{"num_attention_heads": 2, "qk_norm": true, "batch_tokens": 32768, "train_tokens": 80970000, "max_steps": 2472}
Each number is 50 + 15 x the weight over its row's rms, rounded and kept within 0 to 99. Layers, rows and columns count from 0. The size before them is the row's rms in percent of the matrix's.

# gate: layer 4 MLP gate, 192x64, rms 0.249, rows 98-132, columns 0-63
# up: layer 4 MLP up, 192x64, rms 0.237, rows 98-132, columns 0-63
# down: layer 4 MLP down (transposed), 192x64, rms 0.217, rows 98-132, columns 0-63
gate98 095:45 45 30 26 56 65 40 52 45 39 33 43 63 40 33 41 55 85 45 43 68 29 67 16 48 40 27 47 60 37 49 70 15 37 53 60 40 26 68 56 54 55 61 64 58 33 56 50 48 50 72 22 59 63 58 41 49 38 43 25 19 44 50 65
up98 084:57 52 39 45 61 45 76 23 35 44 51 39 28 28 38 38 59 24 80 45 54 32 32 41 45 72 36 56 64 35 43 45 60 41 71 77 26 57 43 19 46 42 89 58 25 48 69 61 40 36 46 35 59 55 48 28 53 41 40 41 60 50 44 47
down98 089:59 67 47 45 04 58 38 70 53 44 25 68 66 17 46 51 56 57 22 70 46 59 43 26 42 43 58 45 50 48 50 43 49 55 51 54 45 50 52 77 39 84 42 58 50 49 43 29 28 46 28 36 59 73 41 34 38 69 56 27 49 36 55 75
gate99 102:35 38 79 19 46 33 45 56 50 56 74 53 51 51 50 35 29 23 37 59 58 31 63 58 61 34 36 62 58 60 72 64 47 66 56 26 44 60 70 66 49 52 46 62 46 51 61 54 78 58 50 85 24 35 30 28 41 61 54 33 52 47 46 81
up99 106:58 58 20 56 52 53 46 61 36 39 39 64 46 55 50 34 38 46 14 59 43 45 52 61 47 57 59 83 75 25 60 60 52 49 71 43 41 43 37 48 32 74 66 62 39 46 48 24 20 39 62 56 39 44 10 35 54 68 55 47 59 57 33 80
down99 113:26 36 35 56 34 59 40 32 56 78 55 53 12 61 52 42 57 45 61 63 59 59 41 46 42 37 50 12 48 54 35 35 21 69 42 50 86 29 32 40 47 45 67 58 59 63 41 48 79 45 46 59 40 38 59 66 67 45 45 27 45 57 53 23
gate100 098:35 41 73 30 41 64 39 10 32 46 34 47 58 51 40 37 41 74 62 72 42 60 51 49 48 47 53 60 57 42 71 40 34 49 20 48 47 20 69 78 41 44 21 28 44 74 62 54 47 43 63 39 55 48 22 37 35 25 55 66 65 52 54 58
up100 107:72 58 57 83 63 39 50 40 54 40 62 31 36 29 36 57 32 65 61 59 67 42 76 46 38 65 58 66 31 59 59 50 45 65 38 53 52 53 46 57 48 57 45 19 29 61 35 58 90 63 43 39 31 33 41 34 44 18 58 70 46 68 55 73
down100 106:20 46 60 71 67 68 50 35 45 62 48 21 38 41 62 37 34 70 53 68 39 46 54 46 44 03 48 44 44 75 37 37 42 47 38 58 53 44 53 57 34 30 35 43 30 65 72 30 17 57 47 53 34 65 26 50 64 41 63 43 33 54 56 66
gate101 102:48 41 37 46 24 40 35 50 50 62 69 47 75 37 66 44 39 30 76 23 59 28 60 39 43 67 38 43 45 60 64 55 49 76 56 39 73 55 28 06 24 53 40 29 65 45 56 72 64 60 51 44 50 63 38 47 62 32 40 57 42 37 30 35
up101 104:42 60 45 24 65 36 91 66 46 38 38 54 45 51 58 26 57 20 64 42 37 64 31 53 44 41 59 56 37 48 45 25 37 55 75 71 35 43 60 38 59 36 57 49 40 59 54 37 64 49 48 70 48 53 68 84 48 91 30 38 55 51 34 39
down101 105:18 34 55 67 42 60 45 45 30 62 53 39 51 10 75 26 53 46 62 64 58 44 56 42 43 38 45 17 65 45 71 49 39 49 68 36 50 23 34 19 24 31 47 27 28 48 71 59 52 54 61 45 39 39 37 60 61 47 46 42 38 43 43 63
gate102 103:56 18 27 54 34 76 43 67 67 34 37 56 51 99 33 44 72 47 44 30 62 55 51 58 41 53 64 60 35 71 24 60 62 59 69 62 35 28 44 35 77 55 45 50 38 37 51 39 43 57 41 45 49 37 43 45 32 31 59 67 68 39 37 53
up102 098:38 71 65 40 53 66 59 42 42 63 50 55 38 34 81 38 23 68 71 55 40 63 76 60 47 38 63 64 57 59 52 46 19 44 17 44 40 78 40 72 55 40 73 43 41 74 34 54 41 54 72 73 49 73 42 49 24 45 40 49 50 65 53 62
down102 090:50 55 40 30 49 39 39 75 70 56 58 59 61 32 33 51 29 81 55 48 36 65 29 57 34 75 72 63 47 24 47 59 75 45 52 83 25 54 63 50 57 54 59 39 66 40 58 82 65 49 22 53 32 46 47 61 49 41 63 61 78 52 45 35
gate103 089:33 53 77 58 30 94 73 59 48 16 34 53 37 63 30 16 46 54 53 56 57 27 25 62 69 38 74 44 51 49 56 76 56 60 46 48 50 37 57 36 62 46 55 46 32 49 45 56 50 53 53 15 57 54 59 28 65 52 50 34 44 47 49 62
up103 090:53 37 46 48 65 48 56 40 13 52 42 63 74 49 33 97 30 49 35 61 42 40 52 42 42 72 57 35 24 73 59 39 32 47 36 44 60 37 52 67 34 29 52 43 59 63 36 26 31 47 69 49 47 56 54 38 27 49 47 86 55 42 49 35
down103 081:71 53 52 54 48 54 48 52 64 49 52 49 69 67 38 37 63 57 31 59 41 37 35 44 32 63 51 43 38 44 52 62 75 49 46 42 30 41 67 10 55 48 29 51 56 71 54 61 86 54 76 74 82 39 55 69 64 53 46 47 12 75 50 44
gate104 113:28 21 41 39 42 58 54 54 67 50 48 83 65 67 38 67 49 33 63 57 68 56 57 38 64 55 90 41 48 68 77 64 63 43 62 37 50 63 57 52 73 50 62 53 42 66 69 63 73 40 33 49 60 47 48 92 61 54 31 56 53 34 48 33
up104 108:44 53 41 64 67 54 10 49 33 39 36 72 66 52 63 29 46 56 38 32 63 46 39 09 76 52 37 36 57 51 55 60 32 70 52 82 74 76 61 43 84 63 38 43 57 41 39 43 52 37 48 52 42 37 57 49 45 63 55 39 46 70 47 32
down104 116:44 49 47 47 42 53 53 62 82 74 79 47 35 51 63 11 71 64 69 49 58 46 55 68 72 52 32 43 09 53 44 61 56 40 42 38 43 69 69 50 48 60 46 56 49 75 29 43 50 63 52 57 22 59 72 37 71 50 53 40 56 76 41 57
gate105 093:63 45 58 51 22 47 30 46 55 68 28 38 45 37 37 57 68 38 32 50 33 53 70 23 37 68 44 62 23 49 56 28 31 57 60 29 41 57 39 39 59 57 69 47 55 54 32 53 35 13 65 68 67 20 51 66 49 42 64 68 51 58 53 80
up105 103:58 64 53 53 47 42 41 33 33 61 50 50 28 47 44 44 45 54 42 64 37 67 62 10 31 54 54 44 43 62 44 88 27 78 36 58 69 45 49 47 37 58 81 39 61 58 56 31 38 35 74 62 76 59 73 63 57 69 70 47 40 52 53 77
down105 102:66 51 31 30 25 28 46 64 60 39 46 48 63 38 22 49 49 48 52 54 46 37 48 39 44 28 65 33 64 42 32 21 43 38 60 45 24 71 78 76 50 56 66 46 62 34 75 30 39 52 50 68 33 42 60 51 30 34 35 41 71 57 30 24
gate106 097:71 80 41 64 71 45 45 48 55 44 11 64 26 49 51 35 41 59 38 46 60 47 77 53 38 65 19 54 63 42 59 55 43 65 74 73 39 50 29 59 28 28 46 56 43 57 42 52 42 54 61 45 68 62 31 63 87 64 61 28 47 62 40 53
up106 108:76 64 41 69 47 50 49 39 69 34 43 33 46 41 51 32 32 31 46 73 38 09 72 65 44 56 42 66 54 36 74 69 64 80 46 80 57 31 55 47 36 62 66 72 37 32 51 36 62 45 39 51 48 39 52 55 45 38 58 61 56 32 72 71
down106 098:70 61 24 45 69 53 36 47 64 50 53 32 52 41 53 19 68 33 23 46 70 29 74 39 29 53 26 31 23 45 47 55 57 67 34 48 64 22 51 67 35 64 54 32 44 58 56 55 38 43 35 38 44 35 17 40 56 69 69 45 44 49 35 59
gate107 098:29 39 76 56 37 82 49 58 47 34 38 87 51 68 49 50 68 31 42 51 49 78 50 48 53 39 32 40 31 22 56 74 55 47 51 69 59 44 46 66 59 60 36 49 32 38 52 80 32 67 67 15 58 48 65 67 61 50 37 46 54 56 33 46
up107 080:50 38 21 40 41 31 34 17 46 67 50 40 72 54 36 37 38 42 55 56 46 36 31 65 35 43 55 46 53 52 64 49 49 38 50 39 51 44 74 29 48 39 75 44 73 63 73 47 69 39 83 91 40 52 50 74 54 60 78 55 56 58 35 44
down107 084:22 37 43 58 50 67 61 55 42 33 77 79 60 37 59 50 66 27 35 44 72 65 48 61 58 28 72 28 28 43 66 69 44 34 54 77 13 33 32 56 49 57 58 59 53 34 38 60 65 52 54 31 66 63 57 46 69 57 53 65 38 45 39 33
gate108 090:34 42 61 60 62 41 45 46 55 47 03 58 56 40 42 43 49 48 63 59 59 65 30 58 22 61 38 55 49 77 45 23 66 53 36 40 45 33 53 53 52 29 69 86 64 61 45 43 44 42 09 50 59 35 54 72 54 41 26 40 65 36 58 43
up108 086:77 51 46 54 51 35 46 61 51 37 61 31 59 58 34 33 68 48 74 26 59 38 40 44 21 57 87 25 54 43 62 72 35 36 29 52 63 56 47 68 49 53 47 71 40 36 40 45 55 75 59 23 29 60 55 29 71 42 48 74 37 61 55 69
down108 090:67 51 51 48 54 51 30 54 65 69 28 48 59 31 48 39 48 83 82 59 43 58 40 15 39 45 37 82 38 59 77 42 50 70 48 50 36 17 57 45 64 45 57 49 55 51 67 54 37 59 63 49 44 33 75 83 64 38 63 60 38 67 39 53
gate109 110:48 57 77 32 63 88 36 60 70 32 53 48 63 45 67 44 35 56 37 37 63 48 44 52 29 51 45 57 50 90 20 46 46 57 31 48 28 52 40 49 61 52 62 48 37 17 43 40 47 20 56 41 57 31 46 34 35 30 60 67 37 27 54 63
up109 103:40 26 46 45 58 63 55 65 37 35 37 33 47 43 77 33 66 66 44 48 41 39 41 38 47 69 46 62 86 34 35 39 54 61 52 30 73 52 74 22 66 63 63 54 58 49 71 66 50 25 44 31 56 55 32 37 67 48 43 85 55 78 48 49
down109 103:56 55 44 67 33 65 52 71 53 42 49 46 18 19 27 28 62 34 59 82 38 38 66 42 53 45 73 36 45 47 67 78 45 55 29 47 66 18 49 61 55 45 38 59 59 44 45 43 32 52 39 48 67 33 48 30 56 49 71 38 19 27 60 46
gate110 098:48 53 54 40 75 34 23 97 38 35 45 43 58 61 48 67 64 43 49 44 33 35 57 56 29 58 41 71 61 41 27 23 34 49 58 64 18 49 82 65 73 28 49 55 36 57 44 52 47 36 51 36 55 48 54 55 56 66 48 26 56 31 61 66
up110 097:50 79 35 42 34 62 26 32 48 44 58 56 42 56 52 63 33 53 47 37 34 47 47 62 58 56 53 57 79 68 63 64 91 70 32 43 56 62 22 53 36 40 40 46 50 47 54 41 61 55 56 46 44 71 32 55 35 25 45 71 45 43 25 05
down110 101:39 38 50 54 48 72 48 60 30 59 63 69 68 53 43 44 68 48 79 47 73 53 69 43 30 50 48 77 56 70 54 73 52 70 47 82 08 59 57 50 50 65 44 20 37 55 42 58 46 48 56 57 67 49 62 69 52 36 66 56 46 31 53 13
gate111 091:27 33 24 67 74 49 67 26 63 55 63 76 56 36 62 65 53 57 50 54 54 42 47 54 27 56 89 58 32 55 42 41 59 37 45 61 45 18 52 52 53 60 58 48 38 37 63 51 70 73 57 65 40 66 54 48 55 32 61 17 72 25 49 33
up111 108:22 38 55 56 43 36 44 72 43 49 71 40 51 54 32 63 73 34 33 34 37 57 48 44 17 52 45 28 07 56 54 33 72 24 40 61 51 54 64 60 35 57 53 42 36 44 76 34 45 66 56 51 61 73 66 69 43 48 53 40 65 42 69 25
down111 106:67 25 33 27 44 49 45 68 63 26 67 65 14 45 62 53 56 53 45 41 61 27 13 52 59 39 66 36 45 28 69 61 41 54 53 35 56 46 50 66 48 50 68 27 28 39 37 62 84 52 35 70 56 56 50 30 23 45 57 43 58 56 56 43
gate112 105:56 70 57 18 56 42 17 44 50 33 49 47 58 46 45 51 40 58 47 29 44 45 68 52 38 77 81 61 57 11 34 38 15 39 52 57 55 57 60 52 47 53 67 52 54 49 68 51 12 66 63 34 55 43 51 42 54 20 77 55 53 53 35 43
up112 102:53 56 78 51 51 65 48 26 43 55 47 41 67 26 58 31 51 51 65 39 56 53 37 41 42 39 69 71 72 38 27 52 85 50 43 61 39 62 57 63 61 44 72 78 45 26 73 49 62 80 58 79 30 25 34 68 51 40 67 37 53 52 45 43
down112 092:18 37 71 44 52 40 49 18 43 33 70 56 62 35 49 43 49 67 60 44 08 52 36 55 55 47 45 42 51 56 48 44 61 57 64 58 33 44 65 58 55 56 43 88 18 28 59 72 41 52 58 58 28 45 38 53 45 83 62 50 37 63 73 42
gate113 096:38 25 62 41 41 38 63 18 27 50 22 49 45 33 78 31 58 37 51 36 52 66 29 58 20 52 63 53 59 37 32 31 34 46 35 83 45 52 48 44 50 51 39 32 46 35 66 63 53 30 64 63 52 41 24 62 77 57 40 46 56 49 36 30
up113 085:51 69 74 48 49 48 73 43 55 50 41 29 52 65 49 29 65 31 34 26 56 45 49 47 69 80 49 44 46 73 21 36 51 53 58 44 51 51 44 59 34 37 27 46 78 41 74 59 71 27 28 87 58 45 38 62 56 73 69 61 58 45 46 66
down113 093:36 69 65 60 32 58 94 09 68 67 34 45 26 50 41 48 37 51 59 29 27 57 67 42 45 55 52 45 47 65 59 61 33 57 37 44 58 61 55 67 44 29 24 73 45 47 70 34 30 42 54 57 55 44 47 65 49 31 53 39 37 31 50 70
gate114 117:47 61 30 28 32 81 44 31 42 43 73 59 36 58 56 66 65 44 36 25 41 66 63 62 45 37 49 57 40 36 51 66 92 44 76 79 45 47 54 27 44 42 44 57 49 69 69 55 40 52 49 59 45 79 40 62 68 26 42 48 70 37 52 33
up114 092:43 49 22 44 43 48 38 45 51 53 44 33 63 39 38 56 30 48 41 53 43 11 43 43 60 72 40 62 81 38 40 61 75 47 61 40 55 31 28 35 47 53 42 57 50 69 51 53 59 57 47 42 42 73 55 72 63 30 60 77 30 62 05 71
down114 102:52 56 34 71 60 50 77 68 52 39 53 69 76 38 74 50 42 58 52 43 35 41 50 82 48 30 65 38 51 27 56 64 65 53 59 54 63 60 57 80 54 30 32 43 54 34 40 24 14 27 56 20 47 62 38 51 57 55 63 51 55 46 70 71
gate115 095:38 46 55 25 46 29 47 20 26 60 36 43 52 62 73 52 62 38 27 60 49 66 27 68 54 49 38 70 45 47 59 45 64 70 46 49 75 46 63 36 50 53 56 46 84 69 54 39 66 62 41 82 44 32 33 55 81 52 64 39 58 42 27 35
up115 110:58 62 72 43 68 40 67 58 43 64 40 58 41 32 58 47 47 55 44 47 60 73 42 77 69 70 57 62 44 55 56 29 42 58 36 23 56 46 32 55 62 18 51 58 39 60 70 50 55 46 40 77 34 29 23 45 39 73 18 10 55 52 42 46
down115 102:71 63 62 59 20 47 50 54 49 80 57 43 45 39 45 45 39 26 55 73 75 45 57 60 55 70 36 22 50 44 45 51 25 44 44 61 64 43 57 63 72 52 46 98 52 52 49 33 69 41 52 62 76 50 31 78 28 44 32 54 56 38 49 56
gate116 100:44 48 41 63 39 47 33 53 66 37 55 37 26 62 32 32 83 23 53 71 52 54 61 80 52 51 35 46 38 68 43 51 61 59 47 59 45 38 36 48 38 30 47 58 37 58 95 62 41 55 29 55 40 35 33 42 40 26 66 77 67 40 26 49
up116 104:50 91 49 35 46 56 56 40 40 55 44 48 53 35 60 45 20 58 59 31 52 56 13 46 51 61 69 55 64 50 64 53 40 08 51 44 30 76 53 48 29 69 63 66 61 39 19 54 51 41 61 52 57 52 45 53 42 53 52 48 28 23 67 76
down116 095:53 43 58 44 47 59 58 29 55 37 53 58 47 39 44 22 37 32 41 50 46 57 44 77 38 79 57 61 49 55 79 27 32 76 56 71 57 86 54 35 57 63 44 21 44 33 68 63 43 33 48 78 56 56 44 48 63 15 54 59 49 49 61 26
gate117 103:36 48 48 28 46 50 31 52 41 50 64 25 69 18 81 62 75 54 79 47 50 60 45 47 28 60 44 46 52 56 71 52 39 43 53 56 62 88 42 14 24 40 62 51 64 49 51 75 58 49 34 69 53 24 51 29 66 41 60 45 50 54 51 53
up117 098:44 56 64 23 55 27 33 63 42 59 70 27 72 51 70 61 80 50 58 53 71 46 42 29 29 75 74 43 58 64 58 48 36 46 47 61 57 68 29 38 25 31 39 77 48 41 46 62 40 33 57 76 51 55 33 27 40 45 47 63 64 52 65 65
down117 094:69 64 23 83 46 56 36 64 77 56 59 51 57 58 36 64 64 48 54 69 65 40 52 31 75 65 60 45 52 51 17 52 40 62 49 53 76 52 43 75 26 61 53 36 32 61 30 24 50 34 37 58 84 55 45 28 34 60 50 51 38 37 54 52
gate118 104:57 26 59 40 51 43 28 48 41 67 38 35 44 31 45 36 49 67 29 65 43 32 67 42 37 52 58 65 46 66 62 50 55 41 60 52 65 72 60 63 13 57 79 60 44 33 87 38 61 57 71 56 33 60 19 50 72 64 54 44 52 42 54 81
up118 106:72 38 60 44 49 32 53 55 86 42 39 56 42 57 25 49 57 25 55 37 63 69 37 41 62 65 44 51 39 40 21 33 58 72 36 39 43 60 49 77 31 26 56 57 46 59 46 42 70 28 45 09 43 61 36 44 38 61 57 32 68 56 63 29
down118 103:58 22 62 29 69 35 43 60 32 60 38 48 69 48 36 22 28 20 66 59 42 69 49 48 48 42 62 95 25 52 55 30 55 44 62 55 45 40 56 34 13 36 45 65 48 44 49 56 25 33 40 54 48 42 56 30 52 38 43 35 46 33 50 47
gate119 096:49 75 63 36 68 46 68 36 52 38 58 56 59 56 45 52 59 53 63 32 65 52 51 62 68 49 29 56 32 46 60 61 58 64 68 55 44 65 32 11 08 49 37 37 24 53 58 49 63 61 43 24 19 74 48 33 64 51 62 57 49 66 22 42
up119 109:45 34 34 60 44 63 18 45 42 63 51 62 50 50 52 39 41 60 26 40 65 05 35 66 52 50 29 28 51 48 40 49 51 70 40 37 44 41 41 51 23 39 78 65 67 46 49 50 81 37 42 56 36 57 40 44 40 53 57 55 77 90 44 66
down119 109:56 60 44 66 31 60 55 54 55 10 36 39 53 60 49 63 57 39 64 59 16 43 74 59 42 33 83 56 18 73 43 42 41 53 54 25 67 46 78 74 40 41 60 72 60 58 56 53 65 42 54 59 56 46 60 49 30 70 59 64 34 39 30 60
gate120 094:47 72 24 52 56 72 72 65 37 64 55 41 78 41 61 49 92 41 24 52 39 45 38 61 57 76 38 54 66 51 27 57 37 34 43 34 61 36 65 29 76 40 44 58 63 43 78 53 53 25 39 57 54 46 36 52 67 27 63 60 49 42 45 53
up120 089:56 50 83 29 58 25 49 63 59 44 44 60 24 57 43 47 26 61 72 47 61 51 20 32 53 36 36 61 31 42 74 30 45 41 78 48 56 44 42 41 11 40 48 53 39 50 38 73 51 47 24 69 26 51 49 36 56 52 52 46 38 69 56 72
down120 082:47 52 37 29 63 71 67 57 40 60 74 61 55 68 46 55 41 28 43 57 47 56 48 35 54 62 48 81 45 51 62 38 28 66 57 60 03 49 48 29 51 40 25 46 68 31 63 48 52 62 57 71 51 25 80 32 67 43 57 62 76 49 64 41
gate121 094:29 45 39 53 41 73 37 60 39 64 36 90 48 16 43 51 32 49 83 43 74 53 52 60 69 55 46 40 41 55 76 48 42 44 53 32 81 45 71 53 54 56 48 48 60 65 48 53 74 47 77 38 58 54 55 71 63 77 69 56 38 34 37 59
up121 091:30 45 62 40 44 76 49 54 27 51 47 50 58 46 11 57 67 64 66 05 37 62 53 45 39 74 51 55 58 51 39 61 76 44 45 44 59 66 52 39 49 73 39 53 50 85 71 29 35 48 55 47 44 36 37 65 71 60 48 47 71 75 57 59
down121 096:37 55 47 49 23 57 74 68 74 43 68 45 54 35 54 48 40 23 19 53 48 27 56 41 68 54 39 38 53 57 37 61 54 47 55 47 15 57 82 48 52 64 45 53 58 50 55 39 42 82 75 53 30 38 54 27 78 39 69 36 64 58 58 27
gate122 106:19 32 43 55 72 70 41 44 46 63 64 62 45 78 28 63 46 49 76 43 60 59 77 41 58 34 48 38 70 44 33 64 73 50 55 56 50 70 74 35 40 31 48 58 81 48 40 42 41 36 44 63 45 77 59 25 67 38 62 63 71 39 56 33
up122 095:68 36 41 50 46 53 47 51 47 49 58 62 52 81 67 56 82 50 68 34 66 80 81 58 54 60 69 19 47 63 67 61 74 30 55 51 47 54 27 57 48 48 28 53 48 56 49 43 48 09 55 21 42 72 55 57 65 66 57 49 68 48 40 56
down122 094:62 57 30 54 48 72 20 53 50 54 48 67 70 00 35 30 40 56 47 51 64 46 50 21 50 70 46 53 26 69 48 53 45 61 29 55 34 41 54 65 65 57 34 53 20 30 27 38 44 51 39 44 34 29 55 50 51 41 56 27 62 29 42 53
gate123 109:37 71 83 44 63 13 51 35 65 50 47 73 47 39 32 27 51 32 72 51 56 49 50 67 41 44 66 55 46 46 35 41 33 62 73 45 69 37 59 27 55 38 55 41 82 41 47 57 44 37 53 55 47 45 29 46 44 99 41 45 39 51 47 65
up123 106:61 53 43 56 43 54 44 42 34 46 69 47 69 49 49 33 65 19 50 77 72 32 53 64 49 55 57 63 45 57 54 50 08 62 17 27 53 33 31 76 44 38 52 45 25 71 41 39 42 52 56 28 40 47 74 40 42 56 54 52 72 63 73 71
down123 111:66 45 58 53 56 42 66 57 73 63 53 76 36 71 83 79 62 31 33 61 50 49 71 52 45 42 55 38 47 58 51 60 25 63 55 25 72 40 52 33 52 62 45 69 67 47 49 46 38 47 35 56 67 50 39 28 29 55 13 55 41 14 63 52
gate124 092:62 60 70 34 70 78 43 47 44 64 68 46 35 58 45 40 55 40 67 44 33 56 76 50 33 64 53 73 68 66 89 36 56 43 49 38 42 77 57 57 42 25 47 74 50 50 60 54 56 24 48 41 28 40 71 50 81 34 48 38 58 49 43 22
up124 087:63 55 66 74 60 47 37 29 50 59 73 36 43 33 41 51 50 55 36 57 54 77 37 53 36 46 63 46 71 57 40 42 78 48 36 69 37 25 61 48 27 39 49 69 80 40 77 64 52 15 49 08 47 58 64 66 47 60 36 56 57 62 54 44
down124 100:72 60 51 61 45 58 32 56 56 45 43 40 24 42 09 60 34 60 46 62 56 41 36 17 61 38 39 99 55 55 35 37 58 30 50 48 33 43 63 40 58 55 23 69 39 32 39 46 47 44 51 57 44 69 57 57 39 53 76 50 29 44 36 57
gate125 090:34 28 42 57 40 79 57 28 93 38 47 39 45 32 72 47 29 52 56 52 28 70 58 64 62 44 47 69 53 30 81 54 56 46 56 74 47 46 57 54 61 72 59 28 38 41 57 57 60 41 63 55 49 73 32 47 68 45 39 62 17 38 45 60
up125 090:60 87 36 61 51 40 55 31 69 55 67 52 55 14 67 54 44 50 62 46 55 45 57 25 53 46 46 64 64 30 63 59 56 66 74 62 66 23 76 56 39 55 68 60 51 63 35 56 56 43 39 29 60 78 45 33 50 56 28 42 26 60 68 76
down125 085:79 66 42 32 49 32 56 50 86 51 58 46 48 57 47 59 60 50 44 47 52 22 58 39 28 24 51 74 48 35 37 48 53 40 50 46 66 54 57 18 56 45 39 72 57 41 47 56 25 62 43 31 54 69 67 52 04 66 37 36 73 56 61 62
gate126 094:66 49 50 62 65 52 40 31 48 32 36 59 42 55 42 31 51 45 59 70 47 35 42 70 16 63 45 73 62 48 44 36 54 65 52 30 27 16 50 34 50 32 56 66 50 43 31 72 46 54 31 75 75 51 12 38 27 34 56 54 69 58 55 64
up126 094:70 87 44 48 59 38 47 30 54 39 65 43 39 66 21 58 40 49 43 46 55 62 39 51 50 95 75 60 40 47 57 70 50 56 33 47 46 35 27 51 38 66 47 41 23 32 48 53 46 22 24 38 59 47 37 51 66 24 40 50 62 56 23 52
down126 102:55 39 54 60 55 67 75 54 48 37 41 09 53 13 64 27 33 30 55 60 50 46 33 72 30 00 38 46 70 59 52 58 62 62 52 50 27 74 64 41 45 48 48 46 33 64 66 63 64 53 46 31 54 47 62 58 52 53 51 47 46 70 50 48
gate127 095:29 48 29 75 45 63 45 56 60 48 32 55 34 41 68 07 49 52 35 75 44 60 66 73 86 65 37 36 27 49 26 46 65 61 61 63 32 58 52 50 54 51 15 67 33 64 50 34 55 39 49 45 68 40 54 42 47 50 50 55 60 78 42 51
up127 091:63 50 73 58 48 61 44 68 49 59 78 35 50 55 56 72 51 41 69 29 69 32 63 30 54 67 86 55 45 42 68 46 39 64 10 41 43 65 43 52 58 58 30 65 41 67 66 19 42 54 24 38 45 35 62 48 37 47 40 30 53 30 35 44
down127 093:42 54 47 55 41 59 56 44 35 55 27 33 54 33 34 85 64 62 45 57 46 51 54 69 39 47 46 36 51 50 64 64 34 63 88 29 21 33 40 24 32 43 50 67 49 69 46 73 32 27 76 33 57 43 65 54 48 73 47 31 62 37 32 65
gate128 089:38 72 49 37 72 56 41 81 56 50 57 39 51 38 54 53 71 38 62 39 64 51 54 43 24 56 77 70 48 55 18 60 50 56 42 40 34 64 55 42 34 33 51 82 10 55 66 62 54 60 77 64 60 21 27 49 40 65 54 66 60 41 56 54
up128 090:26 56 50 64 55 43 60 68 57 41 69 50 36 44 39 73 66 39 46 37 80 30 25 39 40 79 70 57 65 45 27 89 55 30 59 59 52 23 66 46 40 41 49 31 48 40 91 46 42 59 54 39 68 53 73 60 45 52 38 46 57 54 47 49
down128 081:48 37 26 65 33 64 75 38 47 18 69 81 47 51 51 41 54 54 50 39 36 57 54 40 48 69 38 54 53 64 36 70 41 42 32 42 49 30 89 44 62 50 44 68 59 51 58 25 47 79 44 52 72 67 65 56 51 53 30 71 63 24 72 52
gate129 100:40 38 55 31 84 61 55 16 43 50 55 52 32 55 47 64 25 35 21 68 59 40 57 64 33 85 52 40 57 42 51 65 41 47 63 44 42 54 56 55 49 45 23 48 68 72 53 32 50 36 65 48 41 42 43 29 66 41 69 66 54 49 64 10
up129 103:65 84 36 51 52 46 40 42 62 66 40 45 54 58 50 57 59 34 43 63 67 37 21 61 41 77 51 39 42 66 27 58 48 36 40 73 45 28 62 76 67 34 54 65 50 51 67 26 35 39 48 42 85 44 53 40 58 81 44 47 56 56 12 58
down129 103:62 62 72 55 32 42 54 52 82 57 60 59 50 38 47 29 58 36 48 57 26 45 51 47 78 83 66 52 43 18 35 47 42 43 53 77 83 34 51 45 50 38 61 46 71 46 27 12 62 72 60 60 40 54 51 49 67 51 49 32 37 34 56 54
gate130 104:26 45 23 45 60 46 45 36 46 29 46 28 44 43 59 52 40 54 47 56 44 48 76 58 57 67 69 55 44 39 41 74 53 52 53 57 55 38 16 35 42 43 51 58 55 24 55 55 48 44 78 48 86 24 11 64 44 33 58 72 61 61 22 34
up130 096:45 31 43 71 43 30 57 63 58 37 56 50 53 59 50 49 35 54 41 48 50 53 67 66 42 62 43 24 51 56 63 52 69 38 78 49 49 15 46 63 40 75 52 35 61 69 17 31 20 80 61 32 68 53 74 57 77 65 56 59 56 29 54 41
down130 091:23 54 51 68 56 43 65 50 45 53 73 27 54 80 70 50 38 40 41 27 22 61 59 40 44 52 63 55 43 50 34 70 49 62 55 38 25 58 42 70 66 61 26 15 47 90 56 47 77 38 53 58 39 41 50 34 42 71 51 53 56 52 50 33
gate131 099:48 47 35 34 45 62 30 79 48 38 22 41 44 47 56 50 51 62 51 34 72 71 60 30 26 73 61 52 80 56 56 48 39 42 46 38 23 67 72 56 36 45 63 63 58 51 55 52 46 36 60 49 73 72 57 66 30 35 43 37 37 32 67 90
up131 098:67 65 28 64 50 42 47 45 57 29 64 28 47 29 35 35 67 30 54 74 60 15 28 36 50 70 41 66 45 65 57 52 31 65 49 54 67 32 75 48 53 68 56 42 70 67 30 28 60 55 32 39 65 25 40 72 58 75 48 49 50 47 43 51
down131 103:43 34 48 21 32 37 41 48 67 44 57 33 44 45 49 26 43 08 54 54 47 50 69 48 46 44 57 86 75 42 45 54 39 46 46 41 24 45 43 53 31 38 81 72 78 51 48 55 31 55 61 33 56 56 41 30 39 28 47 57 18 53 41 58
gate132 097:48 55 45 27 65 77 26 60 50 39 08 68 53 58 55 57 35 66 70 33 47 19 51 41 39 37 36 39 55 32 65 62 43 58 40 63 44 70 89 59 50 67 49 61 56 22 57 65 42 31 41 49 65 63 40 37 53 42 81 43 53 43 58 53
up132 097:38 53 62 37 59 94 51 67 49 42 32 48 41 55 46 47 53 62 69 35 43 43 32 31 43 62 59 52 49 29 34 56 76 42 45 39 51 53 61 65 62 48 62 54 66 46 62 49 19 51 35 63 66 77 71 13 58 48 76 66 62 40 73 28
down132 085:64 36 40 52 48 45 63 42 41 35 50 49 55 29 76 43 36 70 70 30 55 32 60 50 66 37 61 08 47 55 25 46 41 49 40 42 64 34 63 47 31 63 29 76 47 44 31 30 65 62 27 43 22 32 39 62 36 63 51 51 59 21 61 66